From a checkpoint of a small transformer trained on Wikipedia.
Size: 13 layers, 3 heads of 64, 26.3M parameters.
Architecture: LayerNorm before each block, no biases in attention or MLP, untied embeddings, gated attention, capped logits.
Each number is 128 + 32 x the weight over its row's rms, rounded and kept within 0 to 255. Layers, rows and columns count from 0. Numbers have three digits each. The size before them is the row's rms in percent of the matrix's.

# layer 8 MLP down (transposed), 1024x256, rms 0.0361, rows 978-990, columns 0-255
116:173142173081097115074120064105131160130076075085071086138166162135158179128127105134070112173046138111136142184168145169150149130099129085118139152129145140094148131139160113130154081192157158132076105086091112167090139102143119170091181151155092112151137102079135132150129148084161171125168134125167167122113094155142199180154125062170162135170081083132129073174110160116148132133074112116118140075082082137159176099149131161127132147137129154123161100125126146115129107127163136172146122149136103078084068105067104100102100125147176151076187127108138143154120137093098112167166104114176115085109162133103143147119098125075101148199179151053054098126078141124141120117149183124100123126103146111191075167138162107167167143139181117144080134103134180103099157137091168
097:189086090173127148109186090122161182105152126143105171157148170089129114152188146126157132128137154152063179133095123147128140150084162071122105142131045077168155126133176142090084059140151084118119099123137161099145167153098134084130132125154130131145108134162190142134132132138111163172127153222116092129100088181140085135135092121124113066172098107185101130167126151155122167142126076080089088159109141142110083112125049152177137121112104102151164177093176118103138118102126115101114066097109164151135138123101113136112065119180135154136111114180140132149109168175131098164133129190142137111118145126132057143115106155083130112090113070095161103105192116115119126116184138165121089065148129164162159104135138135090123209128169223135124114149114112138067051105088140
106:102151145091062144122181117101164157140182094065162099102098148070130168125110110148107117140111165178118098106115094091049071141156132095131142155113137118129192166141176149127137175141184187094115122109107115110096169072113118152136175130089065126156148127070164113094102065103142076129122129114100126150149094088153200095114117114167101090122119086151141144163117160094156098146157156125101140131091089126170076189118150133166112127186111136100148147084123077086138121177127077146163138120210105095152148114123071143148106160125090146151129110167133121158095130073098150157145079105165169071125114121167131092145160133151155117073166176073174120096124103107187083111166146177098134163168155119187081121063164147124143167178146112160101110146194096169110119082145145
104:115199125149180154109127097145156141114082130085138084148145199146146115126080095135158138116145098109147118146097138147177134163122162169138179135119185060079092108132164096151177049148187047120144161149158137100077096115093078105104183141137105126101137111112092126071099124147120132117127215151116100187112126124145096168171122083152131086115129117124138086149148116133092137127190103146122157189132100168115135099096118136108156162137155141077190146072113127204177092104192134119140135132108202131094109110156163049159132082140126135073133119110135085132123093107144127133139134184104127112081107136130132177093114094106112150141189161118113179130187141087105163147142113159097079112152142104130148127069095083157110122097153063164139186165107153169035103155118130
093:141134140134121154144084132112086090163132128078119107201126088110181127151176095073113144131151113115091119141108161148098144161085083175098114197123111061146129090164161118088162140113091141098160096112145113239095163093106130114162108123114155195165129179164134139155116094098150152174156120064104078150132117181140086147137160175153099159134108085103127127114100144124131068122100183133102146139102135156156143146114131073100137126131109175124078177126104080144126104144128140130126137250144081143186117165117096122080101071154095169163170119107205137088150157089106114139053150108121128154146135076112149128166153068058158136122142112099210168134097178103122127141110130132097128087096096112156083159108114133154083130106089128135084189099131180116096156139088118
097:117164137095151049145103093111173138141075124121136188103115123057084158142115093158145181117133146144145126102150088052112159201162141105113116080148161109197097151110174154077085141135124161145086187092147098159107145127139138106152109181137119086113175190075078166116111095076111094116104111109139137139089129115120160182141214120186120145152161136090163127124170143117136115108150109138144155143141053064168157099156149128141145153135132120159095137130135077160095138105179085155167089144100159134082160154164142137129095088070077110122158132106146157150145132156157108144122060151133102138102015118117137161104086129187134108095130100151152101111097117105101169145189103112128179174165090171113138110113230152081161103102111111134165179132128083152124121135119112
101:089142161034126122100109098178175181147124142133073164107114196128118090080119136162121172126168169117166144183112184099045122124080133085132104107138144149136074186155095124050118092168084115126156108042127119107164147126118151102088157124098122155203153077082144164075122148113180104199147107070149097133093114136114139119123154152070141066170141147048169119127109123131157125144062099112126174120135161117085148097202078112147132130085173145141125096063110120097162133103089138087105090131106136152137164155187121105170135164132122139138197100140113129133140110147198108097092101135198141130168077127164156117141131119103170169152124108084109147150147174122126128165158185101111105135153119139133121151147146113080181126148114152159086133116163119117133155135085107
100:128100156114056112180142073171174106145120123100143116092092193090085110125159159097134096080108100117111116103068167100104123013098121149171157143149098170087148094164070132132143163117156188151173137107142140145126113137110099129121151136116118181156099154135112146099130115110188139190081113148160068121152102143185104163137182146036162125075103177060174162153177113124165119187163133082125159144060156113197070070159178132159104138127128158140151170101105120097150105121118120143165140114104111074143211100140192081178131163134124170105169122123138134098147116115121103136089112118139117082135128137131175080123154099066156071125120089138146194105117112124133111158152150157131121125132111158111124127070149119148141153059135071123142161117131081156118160123117116
090:119158102114135101136026169112105116134108157108103149102168145083108098115156146214169150099053091120095153141079132160133156136114104156084132168108155170145093142155128189126128137109130047091113177162179084100155171163167124163092134154138156165137093132161105149091089044153155063158168180130128142129111087143156114158155136188149151091104073127105100135090113149123102116140197112092152119170161132128120152089107087150125159113066168087161142181133139072186067118128144142067152066175116076142115104118125162098129130123174179152140178153138145085117069092121160133124137180134155091175112146149140173169134087160163100121067104145101110119133194163089167077146148181102138115114123129137078130130138141112113087121137103081179117120127111124101129091104116190
102:180075170162187165191145075069139103164165128213145100164094174175128075159120083142118099069132147141162162194077152129113129091104175123138146126135122081119087139078120179099152112088139130100088162092162127127076139123092112137104164126127190146104121146136156138133117157157141121134093081113149117163140194165111157147105161142146186093117079128162124105144123122092101139108090180133060113099104108096131097037141123163113136158126114124124149152161138158164108143126174193142133118095153093108123122188112136207094083119149053130111115138082034095176064105108141153110128140105116178123103094131100097114180175141157138141119098151156078120101132126144122165124149182131103118096122156137076171094107151107105056125105164175089143102138117158166118167120097187
083:140135161166190177116115129061142130143091162163193119200108138149115071133159095161151071051092111159099147157103127134146058082143151128063128087099139086125086088080150108133125120113083149153138124179161096148107161143072117158117074146172131124137206166117099122152119119163173156141138144120092127108126170173120160137116115124149105106155104151126175150146112116172126117123067139129088116134136114109124133098110129118110134118161125139062158102078085164145151073198144207153108161055103105134149139167138091175144087150169109112133109114070143123130061132129145202138134109106103126157135174148097075115143124110086126129098107121087105101155107154161227172125084217109126140086122106145077181122144130103156078107087140146108200088155143178160116143086133158
107:093101185122091127112148081105196141133061121182095117140169122097170128119124164146167140164063083111137148099120177122152142099045174119147143167126152080122104140137152114125135121153081155179123166145061129106143099076082152118099126135054144108128155146165125118117143154090160089142082092113118173139141126110120124160120174125097156140145206152104176125167179120089110123117070127108108074093130120120163098156119169120167057148066146115074201111135110149146086144081118179175129171121157185140151152200119107146083145196132103146137101114102121138162111145168164184144213070131161152173145143157119079117128104119115158082130096087120098139111116135094137138177200147088088179082067108109112142109136118120199118140163120160133098092116134086095096095107141106
097:087123098132102119164098123106125104124108128049094117141153157099152158099150170144167133165037118075090162115103146142146112127145098093093111135147107169165128161125107075126086098123134148097131144139112136117107179116177186095045164137111172070131130197193115150163138099123167131101165116104166149050153170122164107074135171125153168129096113152079157156130099127164171118152140118126146122113141100143168200106028169073169122110121191122165073138167164111134139126139127138118138093151117122158142148098082064232121089135133123161114126118112125141099189099148189164126081087147116121109108110159130110191132159065096134087151075145140151092084099159098143130108090130122124125115155155161118134156132117134101188070114079154115167158089156110125149207163099095
# layer 8 MLP up, 1024x256, rms 0.0447, rows 979-991, columns 0-255
106:090151124148066071162157143108132116113109080113156113109127114122112124106088114115125119126103185046139175088124171083133137118186140079163176191038113136124148144077146140144076128103184154142108103100096154132106086127132148092138113096137105148115113161128118123129093154173133162081146135131131157171161096131119118171113123113148131103159087107114147087075149180144108171095092136149096136155120112099100135103140137157173098192132097180130199108149190083113086153105071220104073125117099128127070153139140118099181120143153114163151154124067070138159037113123124162145105147165126167083157122199096129125205128139140152138179085144209162092197129143116090138129131097103148118076114120172156169137148137146174075127128142121180152131164132125148138057078153102
103:084113192156103138063102108165139157106080156103095145096159189146185134074109120111113138160169130171116134073195139105133107107209124118085069116088154150155139149194148111109167121157109120130136110180122103132069123133132131125167187094151077173117123127119177201129125115138171160087057108125147092089142133059171095074125128116159143161139141139123127072163102136184128157163078100145184120094094076141166125164146125189148118163138151153179169148131137129070149098109057097139129191135145094181058181151086140132118110149153159088116161181145158144172155126099222122086125142176130075134066116126122123111156067138115083107125117111132145137117125154116113103099099124137154122126110128124086137169077128115062189147116104134176127118142160115127132172153096111
109:129187100106141109118085153156184103065089145136111137093135108111111107134092132113083080127141104154140167065117146138122098141087104120151031180138134108117141130103144070070175094140087123203106141104129181133107104117130102108159152140138075146107113165111157163107129095125111203115124080114141129182175123103165165112142119133117131148099149141146124096124090150142079176140078141183160106177064073154138091088108149092110161106163154148110151158168174148137116190088098121112079150131069102062106109176194144138111050153172122145118166135107037186146132138153090132095117146155119114100091137136192188120112098075158105178151147128149122146153094148117167126110140051179130165146174171172170127115114098115106153151067152115104131169123100102136157114129194164
095:148114136117128129130119108084159170103102205150114117062118143135141120155112114106155082104169154159101147088160050100138105173186097150125068099091116144146105137146114136099132144169142174143125169128154137066108121105152117061060132143097120081152092135150079167128129166106122072102141117109118149112098058080160133107120140096110087195108099159192150152137165112157079114186121117143104114140121127102094082117149156118184122114117155188099165122094157162190165132093114138095149182144125099097105136181145172133105118169208148129092128099170098143166172139057153141167130140136134160105108142111108087178096102196148139136126079144181134101168144088092114117184144173113114164113164162187147153120126062125095101077043112144105142072092155100132165097091069175
088:088127121059050042173129081128092164067108203099121068096118166110135130177147140116102153145125145126111156119112133124182112161085135097161128154113151150121153080136112130157118085153111077176105155126100136142087100137098147138172129131125095172081100150102204137100151117112093161139043168107147118165098175166115131147054068108085184124156118198108170157113135154109108134190148121107137077122085101149110132145181127168129112093155176117119160170097129109134080176168127175172180142113175112112103159182153088158131132118147114112158093163102088134145126172081075106114084103146093136082097180099082163126150143140160126119144129182178134151123116167179150143116132124202138160133123122133177108133055125168141130162108176128142150098119173161082085112103105177
094:160123140165128147192172104129160139186136160116124098109147152090217106139071138115138104172125141176124158128124160095177139089194074141162123214134101152137161055122109164141125115136157162114136133164101123145105055147162078067158114135155090088109097113175138143152145096163072122109132165117121073076132156080122129125120128129150116180125133149186138080077110142168175154096086099132158112128084084194160170125147152156124062087153138132154134142164121124098091119218138143111144139134155157137132136149063102213132164072139129114183132158080111092183136134123121113108152153123137154096080184154132083151075153169128115067097184127162102174120116093127089152124107083092150143138136107120112133103103145166118098133153085095156156108099180131103146099028132116
102:122096073122121118151092137109178145082139193149143089106173141139202124084114131108169117112151109115114142146111120198179116177132106071103159169130146158189148109089111101148122137154109176140072153123148144136111151165168154126164126172107119082098082123143116146103109094107114141115147216094116100132091159143105116154073095137141106174160154145153165137118116186127166116115126130136122133116160031143113078113133184134176161129157167053145111074137109169144061071158140161054083114153152130122093062149064073137145114115136107102062143149168141156132149142150133118148111135109073149134084063081153111117107168166076108091131216123172131143120128120126144155118138144170128192148072086122126160087120126105190155073118122150126111115097120217086154150157149115
090:129093155128151121111122104067165119143091158123147126088124106145141145093115124162134169121202136133105139116146096171165072137080168111137074144131143062121128086099178086062130104151085154184143135148102143134126109106172150100173171170137141138167156108165109080141109192144139099170059155110109067166138166154141119179121122158135125137169164133136106065128114211159187071161152143147134161133125107157189138134122133127106123150126156078130172133047130108117113085109158109122080169124094143201156140122106142160101101190154089193141129152123114171146122090082128113151105116162171072161121089098185045095064093102142143108121141166179138208183138139102153177116071115116083114122107133153191119114118120148174130181108150138185123143134125176123069104121091113
099:106143179174175148084173118089105076102119110129123107106120136072075122092135091133086074120104159169131102089156082117176107168132183089165151107090110104161063099116112102126132094166106124147103080088166116196095205138116121103120100106130102167141134109187096145099059110124169198157077134104084090103132141077109148165133138081109170150089140165136170085144143123140088134109100115159104070148150057113205119143096078174160132158129069139064144101102174129171062141203137126085198155103120122141076098116094106142129120146131129153155146132099127128154068189131142138112161157143110123162164108096156218123182160125134102097174128130137135166096151129100134105089127154162181136161106134090133159120113093118164136108130162144175098142145104134125167120129199155
077:058080105142066135130092155164111104148127121062110150150169118120160123078117199091123170170198167115200146107114141109118153133104120123136109149106155092134172133126183162174084091186145102113116153147082127138126055115192183199147193096144128109147070107113135146121106094138133056084152115153132085170087085104110072058103107148134108185096161104132121104111140149117125165131153104132104130138173117147156121173107102187191069098134190176150097084139150149111152132135125086123129124177134116128092118033111154092132113129150132080115088097126116140111142143125129123091151162176102160179105127105135129174104159151141104127165183158135137153121163104101085085100094076116145141101105136117137101149131144175156195149145187145118063062151140096145118050124128139
109:093084131132150096127122014138132059083117069136078135124173156095158106087084184130107043145143138122157170102106141108076129154145141101155156151149157102136141108162125104101142124136131099106126106080122109097126108142078137096166140155121113135134128180133166134134128140124173179129152068112135095146148120115195112151071097091134173080141157068128145123159146128121113111107142178135063129121073172115090098109151156147149148112117157118083133118173092085144131169147097129110167135147098178113114131137132090070190084182124248147106125187169106119141129147088135095146100133144091123145133125124125166141133116161139153106131160116147151128093172154153168175075077048121117135133150146141111151182046084060119091142228155153137184156152100091129095141120158166
103:092131167124073102117130104095169133106133107132132081135122098139145112056088165141145126146129105086177106189087103106131094148112117113135077144126164146118114107075131123183093090120111117119151166067080120163144173100213178076093164072195116135159171178119077104147140139144105135168118153160157129105124134098125196138170071112116119090151146161110128120140132164081146096140111092115154115140160129105194185130125157228081120192117110199146154130120111131073123058083124139192188123169125118121100190099125106091112089176135147122088147120132104153127090124090159115157090165162125129119131108094096123140143072101101107103176117080149156134101081133130106136113143082172165175159186157118083120162095178147107190132133110077140088152109087150185108105135058154
076:153094123095098057120136114101139107151116108112139130079125143103116153102117155122103132091107121061111126133076096120140081128058112145129085112210111163071155131118138103136099132095149151169182091165125094089136149104118189043147118072155114163214150149111130165143082134109114094139130104099103145156132116130141147182147103135120100102147065105151126121113218165104101170079109131147165166084160035187164104109204172133105136136155150072131089126133152104051128177089126144115187104173065104144089086084133162130120123119083089098157112138155082175198140097158132132134140141151136106109118154122168151108114154096205180144124075100135136138153130111121124139112154115122036104163117178150147105113070182130117157117148141058140136162162128126140150167123133137